{"n_layer": 11, "d_model": 768, "n_head": 6, "n_kv_head": 2, "head_dim": 128, "d_mlp": 2048, "vocab_size": 9484, "activation": "swiglu", "norm": "rmsnorm", "norm_place": "pre", "norm_eps": 1e-06, "positions": "rope", "rope_base": 10000.0, "rope_fraction": 1.0, "qk_norm": true, "attn_scale": 0.0884, "bias": "none", "tie_embeddings": false, "parallel_block": false, "init": "normal", "init_std_qkv": 0.0262, "init_std_o": 0.0, "init_std_up": 0.0262, "init_std_down": 0.0, "optimizer": "soap_variant", "lr": 0.00377, "beta1": 0.95, "beta2": 0.95, "weight_decay": 0.08, "lr_head": 0.00597, "warmup_steps": 41, "schedule": "wsd", "decay_fraction": 1.0, "decay_shape": "linear", "final_lr_fraction": 0.0, "batch_tokens": 262144, "seq_len": 2048, "doc_mask": false, "train_tokens": 1100000000, "steps": 4197, "dataset": "wikipedia_en"}
Each number is 128 + 24 x the weight over its row's rms, rounded and kept within 0 to 255. Layers, rows and columns count from 0. Numbers have three digits each. The size before them is the row's rms in percent of the matrix's.

# layer 7 MLP up, 2048x768, rms 0.0905, rows 1808-1824, columns 512-639
099:127090116181164133137111124114146083106142157143121115145137133099146114141115126072138125142141137166135175112143125164120118090142142149178118108145151140103136105102117113073132123113093104145117102136170123126095128105144106119154150121140122105072142134124118135095156108133129063129139125145118117096120129114105137083116116142125111152076115163158116105146137146117108123125090
100:165117096137122137112166199107133093159138125129117140139147113126117143108147171111128104121085129137151143114084106128128132112070169102113125099138072119129142145136145089174110154136108150146099127074077162109140151127119110119168129115126135136122106141131138090163146142121128113114154111150179146106140190122147068102147131165109146125120103152114131126185119137155159093172097
099:153088114152097127179117112144123131114109109110050084129127169135108128127117113103137111171122104145128138147111140129140114109145106130153136118134139132092114129151173164128115145144121103144122102077151174126153121148110186080078117095115188133122179142144150123129165103129123126116136124166094087160131101120117151117139130128115112129145117148122137181123130157105156103109139
101:098133137139107158113122107119135117168148102105088152158174171112141151143140130121070103111115135096131057119162138139163166172142154108106169100129140120108181186117094138103113113071148082153121092149135117153148140143108113115161110140160104171120156123172155131100111093106108098136125138085141141080167146143118088140116140130119129104145129091137151112111168161128147135140140
097:162132117107109134077130121111112162141125181094138146086116113133173128135123130108139115139153199124139119170134125123107132154122135156103099123147077133174152097144149125114118139105161086120145140127114138113132094121125151121151156067137176101112100149092124145138124112128119113163098102059141097127099130162151152137103159129148148147124136117062133112125142099129136159055176
100:125136116132085124136080154114126109156119125122125128142081110098128102105148107152155143162159147123145157118108103066129111120143133035114159133114109084152131112136098161140140097142144129116122117137134124114115148145169160109134153152142135138143111101146141138101161114126122126179160123128125121140103138103151141079109120100153132109134120168113149171160101091143183106119152
097:105118135105123160124118124112120164158146085158110088130120130118095119124140120118139108118133118130151131141122118112118179115152144116113161107091132142131177130124107120104156116154117105108096137124151119107121112087122156109171150162133127117115131133116114101150126132153129084128125138139107086112151107103148111127128120134122160143116160168099132156113103131105089149127103
105:136132132126128136160101173138103138129099174176156111135128098094101135175152102151156139147109099137101142138112165133127143144106156117137148113145140092160084135092112104136125120115123109137123157104130113121106111142092118132139116164129102214111151097144148150132109146134143099163147129127105097179093117096107113132115106122127154126142128080080146138087147129140138119129161
097:143083138104173126111107127127088126150130145122093113133167157098129133098157077093148136144131112097160121121144123122123134152068117141185110164108122145139104127145120120115132118110125130125141146148087129098132112124133155092111105138132139094114108153113126084078085100128134106146162152160116155111127107128095111082127128107106134161117110142129121108136126106139160127086107
101:125144096126169091117151138151098049177158138114139158100137119155108124127135166122140100145108127124161090106108133165194100141129083153116094184129104097136108099145111149132128149092110125094121148138135144123143115130142111138148133122116120138150173155099121112119130113150172149099160110130130128149070118162151135148107124133111085097116132116181153139133166113166124118138127
099:149149134140092093155145088125136159119159133139197132137102131142131149092123143152119125101144170163136103137126109109109148142169128126108108143122108140134158133154132117153148095144122155125149125170103143135134090108113117129176124131041139107068153146138108142103138167096097112144105122138141128141137141104135079095148130127089117092159114136127134106118134110107147087117118
100:107085118127095152087116107103114148091134125118102116108159133129107115144136136118087147152129129163091140113138130099168135111116149105104127083113062142137117134140084140133140098131117125127113132142117135155127176146156137141099160119114100157098134082138101119128134123137110143111126114170172101129139150154105087095135124117099166181132120135136138102118137142118084120102146
093:153147152155109101107134109137123151125138140176161134112102161153131177134169142151068192124122131114107148139127139125117110136096099090127138134147108127068132108134150065134122151156121119127104114161133099155147110079136138108080093154100161134087102146131139089123149130129113156151130146109097127119131144132102120101167089134061184109124113099121131147145139127098137091145129
097:106176154111107136142155148149122147089115136148099120148132116157115135147103114120152127174123127117124128136112140118154157121109161152130093113131079133092114124111131141121143155180133135099131213160126103122171161122118151146098109105115132147110126132139099067127106150125107126186108121113078158109107131157173117129120162113121174111099146178122112128143095095113152130104122
105:144111124166156139090098129119131119156185165110112117153125109131138156118140134131139134114117085107094091103103159106123126094103154141151103150112102123130138132123153092154136117093134144113107158144127135116160123130123085144144114114150106130111107139089154156094120133107145178093110108148127109113130122114137110155149135135145118152140153161139163144152078113130121155112108
098:122104057161117144099118138141144139150090096158099200098101092129089148111110158147117105134140161111130108137094113118121127134103078163099130157152107123129175174131145133140176120092080151115106153152136157121131115130117142147115094132130136143143104108151076083163137130147133131100086157135181133165177110108101090146163127142161141135113125116125139118134112131181125139152141
101:136140151072179118102113155123145132128133132126140068097162118139145156126131132138148151121154143095136175073109116111128113095143143122099116127159147160148117142129144115131117125118177116152139100139149109108102135100144165119120119172134138126149124103129110136127129138149116085110173104139139056120131103122061122123099094116153123142138125168166147133102161119165142142145076
# layer 7 MLP down (transposed), 2048x768, rms 0.0882, rows 1808-1824, columns 512-639
097:137129127150110095111140125091141131126144113135136142092135136146115069093145095100126097108119099146147122150080114113160173139125117131133130141153120112070157129141119102150143106149128136185132137103113122137165141102150131101102134140119143145174128153131084121164148115119092114112107109098148136149102137107124089149108109105138131129178142115127092141156096128151096169162097
106:156084129116130077140117140112136106146121168184146125203128115140137127157132089132106107151127157128138148136121146132109099157116104102159136107112151134161124109127143095155145161142155082137103112114112111123116124111127138142104115112134102156128154107142160119134101111123156125147112184120149140110194109126135119121102106078152115138124130142114141079144149135090113112148114
100:151154117113136130086137147115134124104132105164138139149151149141119132121090121134108140122099113133085091116149121164103082142055108120131128151166169102149158146115136111112125088158080137134111113148135128138123132124173146127114120094114142131104178105150111161103137118120161164062116138119135169131150107137098126097131120161146156101157111109115124119139128139168143152129142
099:150143115129154089110137111127165145136125103128100111119133122116095171092109170094127130119135096127148116136154143155133126135148152124121169161186137153161148173129129168144103176146159154146149125066107105077156102107153164124136112152102093098130141162178133118200102141133092136123136154126114133221142113142111124081120135145155110134146091141156150104137170133140111114157149
099:122136142125131089146131145114126128108123123124095102135113098124187130150151097144176111113140098146125114146152124126138158125154108163146117161102107159106115178147126136127121119132159121124118156146144136179108126131102200160108087083106106101136115105093123139118057156124103156127091169179163154126099133115164082136102162136168161121148109150140104085123118184094096167108142
097:132116131123130080156093136106104157135114131108155079113112127120177115127103112131153176129127168151085156141156106118156167127185114130101112138145120136113154095172103111138110146111117130144110125128136144174168138132157101129111104099094135116094187139123137122172081100106143108135116146147121122157091137160114142138134127143191114146131156162103129126157120148128096167092143
100:121153131144115106138147075144149173105162136166139125119127158086096112097122126124117111170142162173115130221106154135126138156113129131097122115121117129113116141138141107107116091174128133141094117143145148140131140139135106116114089142109114084135127130135157172143128128119141107150113132153133141128158129125150117099140148146122126104116136112110151156129138162139098092111120
098:131105161101125102098110115093117116167116113124144173126095145159127115129129061135087110111095147096110117099098169105148154089138124152102080131146127101142088146103179100112113098123102144089112120117105135119114137155142145173103136077135123135121126144163103121093139103142101090108102110127103130138090129115078105130127094125135125083125112130080119099147100095110098136127105
098:096145118114118086133135096135128142125124151111098160126163127157142097115129120125106134126156152127120134085130119104114105155110112103107119162140142116131148105178178127129113113151129086102085146085146140143134121127105130124064126103087183109114154161133112148140091120105151115115129137154110125158162144164088131126120108157091114158117106163114110125113140116112143135134095
101:094174105088128120093146112138127151157113115141123161176162160150150164160122131100141142168096153134135123137163109161125116116101158150134103113169143122128180158126122121121126145132145143131124134132139099107123147130136121128124169125136133135118108152108120139135136139118171135160105162136162117192138131120107129150123149139108127117110145077137119142123174137157103188111126
100:153124133144121134129087121127103151170115106109104124152115091116145134153121147114170083145125094153120103105102148155150126121091075172129109121122126111133157079159066130134062135128143122136155147110085126099135106110105118094141151135158135161110109134174114118139109150140122108127124178143119097151133170129093131138159139092155089152137127128165123115130110141158112129170132
094:091147139130149131158122158122120111115123114110107127124106134136143153125107140145126132131089113158158149103137132138092138116120152104141119122151114126112159110133111096089124159129139158111116153141112165136058078129158107107122173161138133114145140094065098096104153077116132107150178097149121136119114150096142162138131124145157096090132169108130115138089080179156116148118098
098:135124073093127081128115120149154140147105101116114136144208128135137169112137131117120147119140121116121109139100124119142126114114120091100132132104129161086091130126143164165115135151109111145082131135106148086161147109134118124113146121124131127108142120138121093146094118115117135147129093151127099114103139153105138108142113129158126088132176121093124112161171168108097089140152
095:125131134109129155153135079099130152132136073113165164140141120079105126092108107137123176115102142104152144182098142123104118099126097146117135141151120125089148098120135100086181085136116086134124113153179125101119121091100138130165143159138137124090074087110116136122114136091089112137141109078118106105126126144126168159181113133136124092136138133176152132097165096115143109140121
105:120104126127085111081139132153138102117104146104161106147140098067099141128123140112155076151117115133156080111069122105131169133111116162134128140151164150102135134143112122125117167137127146120148133131136170122102142143115121129100109122141124060109111108123145176117113142122141146101100129117116141120129085172154119100164169147121111106133125159157120133099105100085109130141135
098:160090155107141082145143082158156148129102128125091083112123136108135141126154181104120134123113128090109133142131136176121122146154137126101133168113154129127109150135093154074132131080114158068162082111140165153092171126159141130105097191163167133111082154127128123088133128206158147155101105123181114103101102122119156150068116120136096136121138160120131125129141135180155110135113
102:115148101158136122126103147149121116138104101090135105122148103114125138135155141101115117111147123107128117108134130120164154103136151134146112148180146145118144140135106136095130138073128127132106143125100142136129133149153133156133119119118136176115138090110132102120170148103154088102135124111102125149139116047126115111118132123099188109154146105136111086126119115125116123142156
# layer 7 MLP gate, 2048x768, rms 0.0858, rows 1809-1825, columns 512-639
100:136152156145108142167132122145138130118069109161152138110129118145126117149099177187097132133122173109111124122120111153082147121116104161172141136111131085123136152080170101148150119114159097153118148120144110117129131116144124090103074121091129140142141162129141137107112113108163139132105127138116113120116142139128121139075124141129158111117131107110111202142097140153104123142093
097:079133105122124148128091130146112122137131108147149152123154120093152102120114120149123153127081121163133089172164121172124156101101100162102124093106127096134081141145135104159179116099131112088095088127177091157158143121132109132133144148091147119107132141145111131118111154126120113132124101145185124149077157121176124109142151144128147106161157148138127144110151114099145097135105
097:139090123079109168135149134124110189133097130126138142084157159119127084070131132073204112095151138150083110125118117115121123167099149082109130152140164080122121131162123131142094126108089127118129150104120096131171110189112095135112127122089160110114141061135091142125121106149160111133147136140094155116108115138071108150116174125143133119123156151137133140180104081129132154143153
097:127142133065089127156116142135097095128137126127098126127180112161132099088154172120116152162111127150105094120155126113142081113110134115133101109092180147159088126113096105091177173149135153146157101128076148138153138097147102146094132157129128135138172113109127151090126097167168088107124100146110101151164162109103100110127116138135118133123131124154138107158117124146146143177152
100:130140103145146133154118117157093129134081116144152169150130110106134126085125149143159124159116115110138155065118122123125115176136119108117115088110151103112133161132147158122132140144149131091132115156099154159106127117140148108150134132084132117130127154129155127099140120118139120117128081131109072108114067155179140107156119093099111123108095152086075121142143123134141132132139
099:106142157114166141159102100056129187118125111118160137150139178151068157122216141105156122110158132120116150115133099079078150136120086157116127125132105136131144120117130177188100136123134130139139133104102149122099128134135076129156097152128177170099112101127110106112157114112115095102125143176138145122201113131126124153128157166137089169156142089136171087154119158138130141100106
101:115119097135097128127119155143091125152082148082131113150119102123114104108146132141170137125134131122168117161179094135131143114161152100167115126105157122144149126098113125126143134113137128163139151128146108127149168148100110087138106063117118088132180121103110157096164088157111137139166104157100116148120107142149102130126127143127169158100110143096149139153130132169155129158116
099:103118128127133118137116144187127132134090107128126135136150088092153111164145095177079091114156108113129124184109145099126133096116124088138135124111126109173121163107140125098103154129113132135110113116147165116085167113113160115098122134147152124111133146145148150145149142116110147102096177147131118121169112135166123130112125136126126156151099097115123095119152121146108107189129
105:172122162163126147148138129073157143143167100123119106153134162141107122057133087152197167096140135173100160140135139109077130112149071146124166161110154112120108149103131112122117163138144129141125116109142110125146144134129130096174119139130129124144122117131112143119125126119114150167132122130130083088119153138138111179097136098133170156149162116112101105147121140153156105128139
098:172127094127176150143112146112114166169112129111159123130125135103121105099143120192163187151144130140104106114138143138100101124104117181153148094085134148083148086148118125178086139118132127086111104145093147104157112139195164096089149133140103144117087110120098132143118150137108124168151157082141127112118167136119098086144144096139114137127156120076106114107127136139121163118109
098:111111135149115160159115153146176176150126140079139146097116126103140140142137191155115127151122144084112068084159121145099176137129115105159137084116106114119124116164115107098116116105134170109162159140143127120172122126160143119101153125139148106121120147111111122157168154131104120114118161147140101112126156122115075194126129099162121112163118116117143154115114129118090157120102
101:145066073154126091136146131140141151146101146115147134101127137157139135165165147110117134066101097129138116095081121118123140173110147093108085140172165122153152096105131136102123144127157135089104147105161136163156143127119175119168123134154203115138083143140128135140090092095143117124154159154113104146109154130157138121131132154100146119128131116118133131132131094124112104161083
095:153134110150109142129109105119140109148174100139134117145118117142143114078170155105154168123163159112121107140149112151094103117176110107092128114161154124098123151103132111075132107104150102110188095128174154138108094169104175133172104109082144097097144134121137122113107128151073143116149099108196122118171077161124135144131123138073098186098109131135118132131144154113106120135115
102:110136102147099099176155131108114131103113140118135125130117123152103157107113128107112130111135134091171109116089136120151129143130119135131172077146103152125130120122073139146128137136091131150145104119148162167132149145131135084112148144135113140159094085114122119158131131160122122108142126139126116126095169131136132158146160126117150124081123121151125103136146132142139109096116
095:124173109131141128137120136091117125111145093128143115132136117114171139112143134145109122142095107134130113154127081156173140083154136106146114157096114118162122151148118114096156110120134132171102136163123106133141102143107113060107117104142150106140153100109128125110189083079116135122168116119112123111142168130159100185090121123117122111148146114176122124135127121137088132088201
102:131114163084143180128083131144128160142112127154109086109190133149121123127160104096133123151092177110137110096117168139142104170110170152158146098153092143146112104137183144174108174140136129132124052151144071119107121091101117140163100147138128179146132069115084158151115162147154136103164109119144144160131118079109124106141102100093127112157119164123109093127152142113165150133113
097:137149141109113118154106123142162102106117095124129125137165127095129164155125142158125142120137107133100097094142113094085110169083078140101117102143123127133139153165127150099084135131117104113146142094107102143124141132097146129114134135102136158111124153111138082150113114129109147097175122162119102139118142112124047148194148066143107110117105121151104063162151125083101106141142